Each number is 128 + 32 x the weight over its row's rms, rounded and kept within 0 to 255. Layers, rows and columns count from 0. Numbers have three digits each. The size before them is the row's rms in percent of the matrix's.

# up: layer 10 MLP up, 512x128, rms 0.22, rows 21-73, columns 0-127
# down: layer 10 MLP down (transposed), 512x128, rms 0.202, rows 21-72, columns 0-127
up21 099:078146117149107092156083114162121094148115190095208114193110133175137120151087139118091123153109109120145125166161108145138166120090056104148140137127111139175110134085112095124109113081032152163150120160099164141122124188153153095143128148076098144118177156177120083173159079128104046123116117169126132169134138090110147137169128192143110091124114091124054131151151152195101105130108
down21 103:089095110169157133135125183095115131124124115126142083070127152106118143167104069120141112113067122113099138184178160131174140122091115171146111145107133137180127079058149145105182142114129139150119105162188127157156116083108206150072104121121108110173171143070121135086116056110118122079100117122151143075150166121150107162173154141129134088109120098151144247152131160108077141087121
up22 107:093119198115129083119167102190128092118128136156162137198108117197139110182165110068136140069138130119078175096110095147154184088143074131116093133078152093111086062148123067154119183141126134151129139103072086061170113103163186091158099136135087171136150147086149150140137112167120113161111159125150158113149142128128111135101126142170122106107119117112156194125080143115061085127119
down22 104:192165074131106088103103116117152089104150116163066164114065166188101180110121112059129081106174129150092096136129112145065102139113140097131147107092101101205130118164056174126137119142165129128141108117167112109153127144098158135143062152152144083134201183109119180101170124128157172141182096101161063132118143152151110110088097119121111166144122081097135133100117151115169137182139
up23 091:082118074101106158096106119148146100180123153110106126106096115113116095138177128164148145128128103177158145133191137141120149105173106060167162091127151117111104108160183145127140143075061140173193104149184165193090135163100127192053108130177142096157164157121121109116109128159120117073154162144119145164128168112130075101047160062137171072114110136102109103106152115137081114144114
down23 095:109135122165147096158143126072150160125164078118164110128130187122156116121168103102093172111155137126097157113102076127103149119135121146154096166130119093039111115129118125133101109166164105156153122122069116137116123157149103092217106117119102125117155114088140126186128114131126135157135130160120124167111198178154092084162132155164099224122122092138110255167101180115122164122151
up24 110:085157169152108110181123126186125135131122140117070077156152129082070106136110151116165144065103149136134104149121180135128211109135075112123135133075075094108087078138052095125122097124122176103137110135163092114112119114151150053111202149131157086099151125162113138104118104158130117150107105111121131164163177084129125145197103129150100178146105112142150138193061183136149101077161
down24 127:106146103122108147133080167159128076137171115093140060143115140139184050113092123126139135112100152140141129083104112105136145166169108101090193167077103055051147136153097151113182136119111119098157100081135121162117124119173123088176189121156130067093086109099090139108081165121110087186119083171145122143123141112145137133170079142170116094110159162109106203185139161116098110108141
up25 098:182129109123075141146143149084135144217147094162179031117109113092131113163135142060197093076118135122166117169125077164077150148137115190171110137126109110101139134141110140139090209093116157074099134151161107103126099134120094109063093129089104149133150140129166165142076120146106156096136170107090088095145095132149172167173104165146121129101106109089123083108122135142160078136159
down25 107:097055174114115145136128113125109083096072093132092149159172171136123072088154122121091173105161124100131176135116122129107067117109136150151094086128096188116115073107106134148144086094091154114130177160068108133156157146208129149121075125142149125132159160155142151127127220121107122165195150077160133089168054164161103165131123118106140126175121111083189138131080145141151085143102
up26 093:109113105130098082121112065117116152102171213090088079154129109135138150098085135123168110147167139170079071129156132112110137113172107174118133096148126136161065096144111131116140123146174084149151152140164064171101148152089145168075146175090096103094135098148176137171133097105122102123134208125096117131096058114117124143163120166074062115124105179161115190171105174140168163136132
down26 106:127141176155126095112176064145154139162067138121133126153134089161199149138073154143114145149132091187194090118108178165126061129127138158104116107110114071142061135159181184084115146092145130096125148101068164054189123105092142092124090107116092129088105170175176104161153153113123120157145150179126095122120172133136144131114134117133190184138121144124120185160138108084130152117171
up27 102:107147125089112129100133074110157168096083094118071085141191089097141140131172227145196081108058126147101101118163174091156126132090159136103128126131186153179078088094169138122127078142141156168156157107121093164130169170071176154103113158062122133146145122113110150175156147146172100124159136156033139156137129177130134113143106128136174132114088142122135143168129093136126123137102
down27 113:120111134114126141116185105145176057117140109173081108073073100097126155121112183123103135149131147142160164120210166131108153100161143104119087124073136175127067140089139137214137150122173131101082164093141141126092147173056131138117069128130113127110129110152105138077164097120095108142153091181110165110156117150167161062116175124113163121104078107218140116089135158138140158103103
up28 101:135131156066111179058169109123140096104145118146167152128150102144153139163167105144092125153152123142152121074149165104140142065134099132144118189186131111133166140123176057181088152096065102123020104148124149148156109101117145191132091166096126141102132098105120107122084173097194081096108121135087141126165106162133117182100116157129111127107053113102123151141065105080146117116147
down28 088:052124126156108100109127152148086174120166104148125109111099179110134122112161132186166116085083091096134170137146075103118083185103126126100074090072140167164181150058134097092154137114149131169182108113125134116119100145102151124183130098163118123114124151139148116151195155194065174089176168081156084164139183119052132162111087136127167121147079121116147151093136166136147140100123
up29 099:102116173148178130111110139152118164107089140176103136120145064132077175196108108100162079117138149151094121094128136130098105237121126175162146055141138128150114076135137070111170129143108094131159173059130154153132156159116128137088094110159088126106119125173121103131198103153115076112124212088109088119117095048166134144132084107098120128155099127187164147118100157118121118132124
down29 098:141088116122159070141074083135157164157037127072181115113125169196062147141139137150099154109072127157102112173093072060118151108182158174119103136083071150076132166131152136131134132112131139162130109178045175089125096078201113072109133186127150154124157115133117106143136119106163109128121158165121138147143088105113106181122153111120126142131082137145097144117141148139106128096170
up30 101:141147127162103115108084125169148120162099180160161129122112084088111146138152122097160195112122113166179086085114188159116095167108070174115102090136131130137110144105091103126140081081132117081129125103168131111123144153109090164121108139119121150083164123163101122148137122095149185098124171113178134129180088044160056060062124101102153170136163117175146160141157176172161202115149
down30 100:130125152155127155168083097057136110139090114115116102099172180139153091178066157142084121146098153109144063166152132155094056132129145151102121100122158151126072156138175121159145101179117143074118131101155091144155112180135150132116151138099073140144097081095129058138109118139182105106142146131135097104175110139155103159153102114126139168123097154133187063195050072096079133113176
up31 106:134154173130144171109153119178130202126168068172141154140094111159113093103142141205110105084116103108155122107129086172162114170071132061117119094108121086146088174121106106097122090123154090119138141162164147098120108145153138080147163076158137110153093085076090110129158174125123189091121151189090176157122176149163160126096075143126094131089134158111087168193147131163101183109113
down31 105:102152153170088145088103120141086163112205110136128126168112143119039121127165126138110169188196139140151147207179117171122116121155134157127098138195141116171114139069152103127104139148149137125128126184148175064134157140152072100111069144154152146170136125151129148120155132169128123127154147117107165168128087185148097134098139098211180142106088096099166084078135109184155123145125
up32 107:125097114133110138130187093146162147152120145135114189129088095093147091138147177122116113133070083153047124127123112095130117080153114126093146099170135169127176154186078150142094126160103105089151124191101140107116094126163071115151128087168114078100103169151104128134159106072155188184114113194129118163139121127072162084115121165088192101059177184173151114110131147120173105120117
down32 102:134151189139156086146108098133101113154144168094090122053139110192128159156148103106146149171128139124158111141175109086190153066158110142148095125123139163129127045183111107185131142109158115206138043124130125142136133131126104105056065137153122157144130132101151175195167181119153149103159111128136107109084101120155115170120137105146094117095128110185090043131140111083105136126144
up33 094:209124091091156167155099095104060158176160105153144101117103151150075120121117112089087112094189177170073150144080113134163130216082131162159141186164133129108105126130156109173109096103131138118168110102173112062170187136122095089148107104151053071088121138105161105111151136151119163117146150092127165128117137084135102151168132117145114109119134103175097104069129166116097130080124
down33 089:112131155140133144110157209135115135125161149175102126173100190131117133105148039134101156116136113097091139069101149185167182133112151137146056099102101144150121133072149098137169213129173156130127157171139093132164069179141124109085099077170176119129111153129133162111110096148081146156129131131155075124168135167110099162168072112149105190091110112139126056156126118092128122122087
up34 113:193120125106152182145104114096126149143099135082137122167142083197115182107178106132116102073098147120119125130172094122101141146129163125112119106100123096108147108151065105109153156112101220112076118192082139091106096154175156105098086123133120119154100134181144194142108131140162178154173138114130138137151085071133125075075153121174087089142212144157135109076141133074072139119126
down34 121:090153172132121169168143139137093170184175122097094170087135082096143159134128092147092163069104163088185088092097077090107109105073092161106119162090111189142130205072090149135143101178121189097177164184123102112146126086122102158194114098118139111164128081129180134154146135120130144091143133147129120134145147119121158124076161109177095111114145170102092064126158113173114132137152
up35 110:086125151136087141116151094122181119104147097118104181083125050140156104127130129143166096163130120136101114046183103087135081143120176114109132084143206143138101214135118108147155120141140153036115142108181113118153130193149183124156079079134089089134190070153094145114110128036152121153113122114159159124117139138101149112126084117150190149136144163143132138109157118144128161123163
down35 112:076088122069100208132167157174136109098079151112128113134147121125125102178097115127110159151096138138111132100172116136092098138112151075125164086136128136144079137166138084137099105087139187089164103162168083115173115109111139126154187106055093138113157135106150160145094143105197136156085183081154166144124133125176184170147161118173083161130172154105119116158189171177103108073144
up36 097:094188108137091097131076150183146082161148103120178042141070125144105138119108100140126088118229095174132124128135113137123094098086132112133096121128116137149164202164112066099115094081115153102060097117164091143103114133133069177171093103118142126155101098138126128162142134130149130064161145103191122117140134132116196158155102123128079120161131148169103071168139116102149127190134
down36 089:163165080156122096136156097056130131145117132150159164206143200147172168119135061152105090097182147110142171165166100194133150129117113117133140130119168111080122149127118147138129148126179118160093116133159089091128175133162136128169130113173162117092103091142164106141142178097141144138158124164134092122185134109149202160177179154149172177159079151113066082158095122116179172169120
up37 103:146154134145134180136109052139132168126126089129163115141152138127099128101132102085163152123127120134147039169146107112153058142100118185110146179110129093115166150109155110123106177165116056133145151124158098140107174176156117111123098163079108154119146053120136128129101084126113100175112167134145091161137126038131075150086125149128134196125110141115056170158116226141096093129124
down37 107:178147174143146135143195166140087101116160089104150090157104202117145168157099152117104183086104175122102105199177122117149128138142137124131119068081176144155113148123159102151129199137102058083125128160137080102117144122166105056098105166196160165070150132147106112127132183175129099126134206130115149081109141152119108152085133161155124121162104111149151107122094147192138138094134
up38 100:107134123124118133120097065169137148124083127131072086167127110129148053157119154093167085137121085149117190088162115160115105115114209143105179155097112135111170124095176096120113141110107103116150137158130130130165084178084143168110156116073192159163142126106148104123126117088064148172212151139042119128097121101180156141072166089108074136113102114082118169146101141163136114112158
down38 098:153091150084181125110159126167100114105120106073149160105131085073109172122134123176107175128103172141139162061093151111075117131133101132101118183093182156113050141133113177150112165109182142154170136121104117174152183140125155090160109107152083108153122083186120112118108134104144093139105029142122117205062159156151108099159107137167119167150132168129097135171105161161132136114174
up39 106:121114158128114112100107122118078117069098126155101130138178128179106111154159123140109154141104212140083070132135095153153170113107100143133125100118080116156146107133146167094126139128174116096141119081156128151059102136177112126173129185211091078103107093133091113135134194146058088057128095108079174180122172144138134069177128180141131110170137160176065100115111138152156125110139
down39 101:155107153129140118184101168117049143096177112121162127102151127077154162183098155147141122177150152129135152190212152130181150162081088161128144120105154183107123092148126124143132215161202097099074143107135087114113105133098097184126170089081111139129148113114140152091131097169117100128158185114109159100128095115165137206082135156142172181129131102168143118103150114147113120109088
up40 103:140152120108108150132126071101129118118105120111111125188067113077121135144114129146136119116136109120154112145081102144113211063058207109102125179076105123183173106161098121115192100179092124045143109174107196177146091128153163146087152083135166075118112158118134116116108170097138174108111159154106138145112124106167142136102137098105147145190100115168085138144185077161121126142111
down40 102:150118098120169143114084067120173131179125155056101078065165155145150123117144098118128138098083119184114111130135129125149144113096117099055125133116088168140142173165201128182163119077129164168105162140198117116144150137109129107171125126133163081084144150183167116123140118117146062112126160126128112157126176152211111081143116122077168077109123142160144202073090107129164122138149
up41 095:171113136142175123181149113128154115132156086122131112150113099190111076134111178179143194043141107166125123115157084141148196106163186131093097125118099141080099059127145125122077128118122150102119104154074111109099127139078126049087155170111157134118132074083127124136147097081153173098101142114115120105106191095162156126127174118160103152121102119073184193104168092145125131112086
down41 106:123099151139110146143143134168131121109135145118173101154167195087185166126101103156183159101135125131112127078121198140156136151117138136153113070139115092099114167075121113140122117150184098123134167146144065109116095153065114101160150106110132117140136094165141155131155123165095066156094120155161139182133124171173073125139143190129127132157105140100162255111078151147125102084138
up42 106:136114130098117155032106130142077122080132114118096172128108105113148127139118118103138098168084193146147093131078134152158133103134097179148142101128112172133188147185115114120150117138102129118102095140143159210132156135114147159143130130134107091152089142131187108050042176056139071155163175090116126162203078153158135147109115183124087119138082147156136116085123111151127189139122
down42 106:101152129091129125101192097131167136080095147120124152101139187150122123168168120156128190133147158133108100163087115153154145140117109135080146139055157133117132159204116077110110114122144053199164131131131109111169161076119138088129152149100086089150144200105153142108128156082199077137095182158102153137144149096128077197188134174130095160136113167107114088109129150163127150110078
up43 095:094182150120161101202088121104110154084119115128119104130178095200123142108138126123162143078135139163112136165083187096107197218107111143137100092150095112117120147195146113092151102212151150176113141133137073133139122121111177114119111144099113132128112169170149156112172160107114137103137147039088154129136125139087115148203139156156085111093117091136103103147156125160170120113059
down43 099:136112177136122104125134142140128126148139111129130102062135138165148205140067142176109098149112130154189174123132111185135144152181119189200072126133132191110167106152102122104105190145095124185141159089081156102159153125128162113158128168159124098167114156070110191096170134168130088114135111144085137188053169166081124081111132147092073132166153106097113157168129137096130141122104
up44 097:169152127121114137131073122095128126124158158106147153123169103127124147122134165143084186125072112171094127117160088119153222130139155107120112116111129175173199133142171067058129133141095152141139145166101147120127163145148141103083125166103081067141131155148120175095127165127074086122092036119154119112157115143056088152156148183220148135162122118119067101142175118135129150120154
down44 113:203123146107105147132148127106131185163142120156097113180108140125163121168156146147159140138081129065137103123098156127116157124164128100113123117097153059168183205117130190104100109088167146051148077133143098077071115140127161145100199137139149101108152107127115089158129178186090155108131117156125128150157102091103121129049128153123174113086179129111173163072159171119097139140179
up45 102:211093155111146121093146111180133160203137099133105129148168164157136168141103101104148100087144155129151172086122127161174088130093122103127160143127102116116131087158104115154137091058095120093119140152194146131145108163135114142120161116080171170070139119168187169164098081067129084137103139141096179127127125164147155165132117145075145117041139077149092143098151157146126162053084
down45 104:127113114077118133109110167088081100150089130150107100156206137112129133086193088129205158100109061154101116123167165152119124146128120165159128189102122055131139108044166129092100097132140093085145144076070135140175140126164142111072170104133116115122137154155142186089145099077122160156131154102168158127149121126126068108167131162140122112120144175157131114113129097159165094102041
up46 097:130092117067134131152126139170154131098137104166172156104148149114134136132191081172091148120157096124146132143095147102153092133134123093085140146163119108153131096181097023142069099145131105131126150134124104130178116159155184138091083187121152156125121111149161140150156136076151095132064131143075151176106114025168136165074095066101104096137134193170108129157105083132112128087155
down46 084:114081138113112086080169134116155116147145133155135084184103110090143106110134140100125151074119154067114229143131114157087141134143107098108175109123147144119103147112147189098184117085153078111210110126027132139132112106084100109154162124117094132089151139128120118153134094133111118145151176140174182106142172119104110120162122195084118091184108088114163128084132130112152177207094
up47 097:156130085149154144213153130159101151111121097121127138135172128058107171108124142142154126074138175143123151133116186125138134084144127068114136122070092136077064109141095127153142127140172127148096191124121111167124067146094101148113093167150139133144111129195084145159177104102162050078141169086166118216159079119131119155115134175101161114157085101156092091088160159096114140139150
down47 094:157151133095123121109139169143136100162134081137131103136136077096146091163100099141127130086111134151107104057099144119102112156134111119169166119063174096172124115182107208136135128117184142099069085046106126134158171078164138120154188110107133074086110100109150130130097132064133124136077099150173156133140080155112129118175140136107098050073150151094086199160126141160148165093104
up48 106:127125098137084074132143153205104108166079138148136129163114086097161091135170138117154123116103073143112139145152166150057137110190087099087111072062145130124136128103134078108100098104175158145121093173126125141081082134088145178116125195163129119162189112138092143123108192095085137106118135111105132096177111137129136160075133177106198158106108122071204112102117118159162148169120
down48 106:136096202126135135129132111222106116100085088142137094079191146133126102156100132175122079183133150133116101108113129109115127151124106101107142116157095118133098125179135101156086111172109135156112182168116106112153169178057097102156143119169165141160103085187092153089104121057137159138126121125151157142124090073151141152222145128162111104181192119076136079093121145185114109122120
up49 109:039149115131138152072126079148186107100169111122104135124132075185161111036132130170112122095139162086159173132099141090143134123175112189109128119124145119163117113110105089083175195154078115131137154164113122158137170157088131170162081103072137116123188180139082116153086143138149125132106152127124113171151158107067141094064091110177137149146157176146135119107132083132089089150146
down49 115:123168123120185138094238106130140174132133156139121106127143058148099124202187117127102155079097122185122146134124090150133124089156128127123127100200148124083074095208142072101135096140135164153133120151111149100129132134157151108097124131178092170102164139094182147148113141098128109101184140099177114154077160112154115125104158107133116035110108129140143062123173123155111133144182
up50 099:085080089137076155075180099141113142089103103081137157125179143107100148169203159128150124121104086164168211152164131174173136083138141160142163136149125143125148141142167107130133134097139153103153151169153166073129049172116117113108111084087106127141174154099183135150066092138087126115169146169139146143118091106166099096094166100112138107143122192160160046091110133154119100131158
down50 094:116071111158112180101118104134090182104134120145120121137123195184125093124176131137126144089120149106091184138096105075089098135136146102108104156108118202121116080166125110138093148138152137157128131057143167170118119142168078111113133141063099154222146108150186122147121158082200164143126100148100078089074170133173085111109106126079144200100123125095148071147153124138106121135161
up51 105:125101131127140112100165122146074098049127104148080170126137061133132147110131121090147165111129194136139160105145119069079152192185094159098055159130127104093115117134115152106162109139110134155184119167109199056098061163090156116085162165171132089147152122098141178129159117127135151119094153108126151144186077151135149146126078167148081132064112112107150171117171126141085120135098
down51 101:093132146132127113125138120097150087153180153140086091121192189114142112126116107137131130121158130107140157134134118144053126130136170108128124189073189170172155148076182149163093107086104127162119196129169188146153102137115092144103067111157220129075114155120116083116082189106098143094137118136095168146091191133098148163061080103126084134105124113153131081109169127132096115092118
up52 106:161129124133101106142159099109105087107171135143192130075137095122123097104120158060195134113171150115100104132178126133146139128125104158142099084137018177104109115142101122104106228126124168140112155083156126092115114174186155136199108154110080104120149101175158167131137113053097117143137102147143153145144182137064131131127115151147129118128153112173164177104118148078131108057145
down52 100:116162129146070160143155161149122110150145059116130146117090090118102145114164176100147170150141157064075117164087177123137180133133157121132178062128101107127155123179198111104124107117223191150113061129118139085117165118119129144188094209161131066110161084126185101147131136122139159152137104113157097137161126158108136180163109060083107112121109112103127099095137112124142128091111
up53 109:096168130067132137118107108147164176118153067148123116148105135148093121174043048141100143149083080122194146120120127176109152153127113113080103138115117117175033150106161180149135141140104140188168130110102083127135097101194120182108115184127154140088110143128164162115094116127140158138117124117120176127174220147189082122066149146135110092138130099146104103144138148114111102135163
down53 104:131151110131137158150103095161160172104119171118131143083091186090062138137164130129094093109123155047112078114126092074112083138117171083177133107142136108133129114181109147134135161158079136094140159141176116132147114051139122132085187109099117089120105140154200146131106130155100092164144109078140079176115109155084106105108042148144134131151145102170124047158112155103170071093148
up54 094:221170132160135099106124107160120097125135145114094150160064114142132147142153093075097198133063101082098091103180123136096149143122114149155117177149122141118132129099210097175168113110089108136063094151104156055097170139114144155090113142091201135082155139131105176090133121105191143121108070144124130111104114160113146117114121134128208108138145094131153109124071080136137098172127
down54 088:081104138136157109051160125107107113197111153058118115105088149126150115136154136105094155142160080128124161153152086100151107092110169110120175103147104160125179094089140105144137161074141152122133181121108184148143084162120158120137112150173119076088087126169165121133182116131096096041150112138158150120203149143138108135154120105088115183082155160152067045160153134092107165115089
up55 081:130119116132133191145117098139068132056064119145142105109115098171089123171154108121154079123141225165098131153160124121176137107143123134128118119111087151153107159160072111104068142112190130116140107149098136112097160077139125057092159145170098106124103134150173151112140117085155091081157139122126122125125068129140133155194090134108071107152110220130166108142163174121113211138101
down55 091:148133149103142112095161102152189092168134135121105184146146115103158098149141129136159140130072129118123149114140086103086124139149119142092144122129114106147140098186092095163149118074096077190151073110090110192103164139099139072158146190115163087149083158126108115122117172098114148110139099181086088094160201175151128129143101077123061077141097079170074052175165134126120158102103
up56 113:060153145146072154129143130153139163112089091134085122150132079132165120126116117154119121134128169071160147148156156103124140138076058105146162098136123142142105130154191082182125130139145083184195114147173112029118139068116151118126135120102158158102132114173113178200123150147202164134138067126090140148078097132159109078128180155097100091177106100107167123140101115150170100120107
down56 098:141141147090164091193119152125162127127115161131150172155151083146117150140175099111174104181138126126163105200082133173142085118123134112073153095051151107115125137170143102135107050132153093160103102117133093085120133122170119116178126134194135137108149190120166106064154152087130131133157088176077118170145161194090187139109135118040093129143156097119110064109122148150136161139120
up57 102:130147155168078223175147154157159153158116102156100124158110081131042177140109050178106117136120131121146091142107127125189101118089090127138149099147078146161102076140120129175107090104132102112117148181146143094159101179139095122151102142109080160116145100078153071165155067147101126151083116188139141119084153141164138116082178141143115115143112119077115189131122147173113133113191
down57 101:125165181110173139142109113065083091103081133174110173171135105137116143094133152116161093170110183168139137176104102153101071091143127092097102125143137160074176126155162107198141171155082130172073125116109137142179131100153107134090145178165108154181110087142118127053180091117167128123147125133098087165129119122128120075157148146151142115093079090115113043140122126111194163147160
up58 096:147106137090123163068155122136092180031081101100153145100127079122112174115185139061112113106100116123146163133131154127138124173138118124086116128112139101210135158193112130158110154144086131202103141128120125151171149143101118123151141095167127150168162154128111116180130136140122130133125167110141138080192067157179067137083117068186163155162150180111127123087183072135114094144114
down58 091:105081114150120120122111089133111138149082071154112161080134133171110139126151147123137095206055158106137136161146154142067127120118135159163109142161208135115159138230124133123079085180157114125121134113146097166106096098107127125153099168085116182122191095134180140128126084126158167141064120102102113125123169158121126087125120151143073203142115157117128151093075109172074181152098
up59 102:106109063087136131128126127131123159106126124178132091162079131159116134131095107118128120113106104114094123135131109107069121141131129188126119197105076113128096149150090157183138127079108171097126143105086191152117166134152166103118174118150144121108172088148118128166121096111118078088141199129110228129169131112123068173152053174143092149184085165135128108139164179177062169102163
down59 097:089156102085116142127198141105154144125120143139168141155128103126155056124019108155140113147090135135129135171123122147132129173033075142133167153104128172184139136174136088119165163130097182146155162095123155148153113141175149147168133100088136163103153069151118110081096094140100083146129119137163087141211108120121109115144177129148129138134122172082137080182160139072063138146132
up60 110:117124107125128114101118116101093154150088166190118115107187134174048120104146180095130110146135177123166138068199098115096118096127136125118067158097111158162129081149150117118139146135147103191094083092130172088146166170126110131123119095137071152126092161137138122066121158061125142152160120078061140149118127168167156129081097169137092153188095085125170164101094123107112166107198
down60 103:092086137148098128056134119093132169138113131156157157122095138177233135126088127159131098090125112100095115144123078165167140080136115127127145086101110110157207104183199086146142162101137114142151183087142141074132099125136140104090118086093099162106161124137106104121153159194111154109166156084107084129155131146159149119129175129058052081128079160139117069137122168128157105125142
up61 093:144085154100165135196091131144123187135048156144069163110099104133087136100089166125120160093150121126112135129164131187117144091193116123137160123129105231142119129119088146151139097142137138153076149128164137103111181160117159130139177164138130096087102101117161096113078164158153100151100140084180120118123076142079180134165082143090090156157145107144115172064117135101104117057175
down61 095:093150132137066162101195147156121144118127157106110123162114148146096110128130141115140150189123157097148193148127078143114131139126071153140127123118144103092070021031169089118098175142149174161209119123080135154149107131113123128170030160115186119164126088086084144094127168152174090151098155136097104117178116161119138151152135135142145156110132143141088133137122138108077111135149
up62 103:121179067122088094067159145162107104133104130125126177077146084128159159097145151170101102089134113185101129162127086121230135113063184140102118171142132098131169135135164045108097145144148077161165164115145125069115081092166118139102148192157143154140132156150134158108068124149093100128081112157138134159075145147098075106160142077130091173115086151124158139141129147164155142125146
down62 095:154181110087206085156093156109125126163047135100135115098184146092162120098147174164050085160126136106096152123115161103069131174158099111100139157158143098154206124093127159123172159153097076094111124111078086081129134146150096134152181123122083136150169107108125133125105084131131156106110115145177114116131135140095149142124179124197106153139166086190178126093087139172100133110160
up63 100:168154071165070093099155136164128133091170098131094117118123103165138127105144149104116069140047155117155098151139081131159150145164182191060153167162173152151166163132067135118104124184106155130097125160105110154116098153124087048200162117147117100136131180155169103098123131134086165144131103112066124121142145071087096153145162145093142119152118062097146179095089149111121134119107
down63 103:132132144087151138115115146158147117135209116153153149137089100117122135065090161163100138162152148101153136142154137118135195151106152108110114130110115125065195109156129115149095126139157166151107176095108148094227096162109128153113163176141099137090111085157107114201116084196133165087154122089082101122147189140137102187094174147115100109096107168140095069167164179121156118139066
up64 102:112112170126155160117184108128127134152093168169125106140084150137129127151100021130098163069119140096152112118153133125154108134085151160129115097129179112085093139116179135133144152140091144122115043094147077119149064144052037140122151133105189120072128086130114116119128100121124177156134127137142098167125152122169169108162135156119132141240085151129172172111127122101157140153097
down64 078:146099108118097092137156144075164104170100116118108179119132113163153213119091129143124159133140159176166187137136113125133152173109157111139140098130138106153125137074171127104052069055121111117172090101100206116115151147152188130140101125170166101145146138057099157171104092153060124100141133125166161087149122119063094161093153174156164123085121187146100121134153121084112171145144
up65 091:159158132111132133176096095202159143098147086148115156144076118173126149133117148159076141125118102179151112103080089173132159130197111139133144105119142156121102142122139109149138100111140124097110128192123072096124139182126121189076080095163097145108119162183091113149112163096094140097116139116122152179118112130128029107029105084165154132139091061133131108118196163146111183108139
down65 092:151146119089143148052093170101107115135102146137176177166159098105156099115114140101112117129154154204067071047181139091154120077133115143127085138110086164062158147222139153133167187158124153129136122122143160122131152101137108097167102112137133175133059129114140134150177125120142141112106111132122129184126083088135115109111137161141095137166141059135122040161137083080117147143115
up66 108:072180138078132148124128150167078172104158177159105105139121139091096152126150101144187133102149163148092102114134161142125057071123083088094167160135181177128097124158158105105075111054130127133071180153147197144106129131123129131121129139194075050117106068117091117137167114147125096157089108093094121109152095101072126169090149149133111168151101139131107142088165110160179162133110
down66 102:064108091137107142138128123143107122111181093200119113148129154053145101108102162146112134191177123104131153039096085173141134059084089112144145150201158108159170117111122122128125118133092160150094159112072120124112103134117199136133106102142084165179110033161129181134183145153116111168128118157097156142129096096120119159104131072105133157118132139054074145144131088120123118146114
up67 103:092134178138074126178133114223164085135122098126134169133136104161139133100161107159126124102131143089144106131134154157141066086115111133141093105122173129105088114129140110104167151100103079092080152149203139077151125159137070128117111151138186095097162135154069150115113129110143119123112098092158129100121097129024178086147205156069071182137122101135170113076126110157122108140086
down67 096:106104191088103178122102088177149125105102122156113074163144122080119147144079170102181056081118116140093172102172132175146138155106164159093137083162149133154202150180131095117112132136102110085089151128131119112100119128135164094185143149174130107170130132128116127028115159201119116148109101108129185129145073089148127120177174137112116099150130151124074160172168128120174140097089
up68 113:130165155161112106120139117151164099104128078098153169099153076115115130159129114112136118090118136114169155171128104082105156131218157178097087136124180120182092094152165089153101169143097098205136045112120133111071140119113168118087130185120104130117232161143124168114116155139179097069107149154175157149161103142114120096073124128099127187116125132073173114121137118111094147141163
down68 116:110101104134084066080148117081125100125141153152102122142118204151150141133140137102186093085118131177087190120087117152134174129129126151149131078068140133148150116132142143135116131144149081195160131139196166163076150046085173107149056135150195112124146089073102116133135102079152097123132152165087113171131131165118141158183095141107067122138069090104105125098097167114117136124167
up69 098:106129124129151125152121101113103141116154170154086142113108156104158198150091138165075125149067149167105105110095054099141124182089149185178206085128086120086162153153161134115136157120113131072201123119157163119126072185132138128149123133121145110068117093142084118160098106077060169151180120149066108186145121126098122069135158115159114153113113104133146186149126133096180097137116
down69 092:119112058156149167089133130110138052141102159133098126201098161150153171131121136099110123141111135180165136175110176093148141091116113117146116190133087116118156174162121129138163226084139090169137132078116145084148105124135079088121063128127090141142126146122124158100178077107077147129135111114126135077169123112159102143129094110071134064096138158129128065166062083109182150166138
up70 110:169111106115161072115132141086202114029161075126110125071144148099119138111150156145108127155110100176087117117188118147156076149173162079098142174177094134203124132153190130110151147173162157085109132111125131122122084117176119090120135146101167084108123144117114156123166147174121176079114165114075205132180093140152089114115074179137138172140122137143154103164122137153155126149108
down70 112:160172154105129146069099123128181102111140086155107146165111154135078135104110116175138147122163173138115095088168182127140161146177058110122137093123142095189177053127137136119126119131165089140086139122174101143119211152151091177146100131092153175152131148071156113075143142157149127094146113096056171131126152107141134132152076111136074137144104080155166130174080068165192143118130
up71 098:117131178121153122137116105151150137114112155127119096098099112122143127145181138169074126126154078130135142146129163152105136155144149126098151138146108118117173103165146155183098146171128094104080093158194114119188117105145139133100172107084172134146172047134102137083156143150134100046099162118103167160156158141215163091101143080115108101117091054184176102130141102223182112119161
down71 088:071101151163096162127117105122138121130134139127175124174100141127136112132133145114166161141078121113135158149102173156120181145087105146141179091167195138171152117142077138123109102144108198151142144048123108128154163152104158117105073141088125161126100195177077150124104122150161093193167130077158100173126083087107111108143092093115140192161049106121101063197147131088143116152154
up72 093:143171139142138143161157140131141130112108068140109126110147069143089151117146149135104167145154179139149088100133100120129174167092104082073094082118079161171188125092130153126124143132079122162116076135087207185139145117142099107133144083176086148118135129176184140136205127073063127149058161150140105116087136101093164138225133113110113096170179130097113132117130087129095123121160
down72 088:134145147133079120123114164108144119083170128108151116158129154103146108118077096158132064119080118128102166123130124143166121163133101090102084115112139145103119139076163096149057102130145103107168186129153118164151115178139133159096087078134170166182149104051090114085106111170181098123134126140115121110107131126107188096093126075097198155118166116157108241146121185128152116060086
up73 090:142116060142090126153105095119110129170151112102101140070117111173210135142089130144103148100100170147117156156119118135122153142166085126081155076122127169177074131153188126089058126125166147148104075132139114112076146140145101062149072121160093117132127117148113077155119125120139104100145116121134131133159128106108107105118165174207106119078134099111196199148128089041102142160062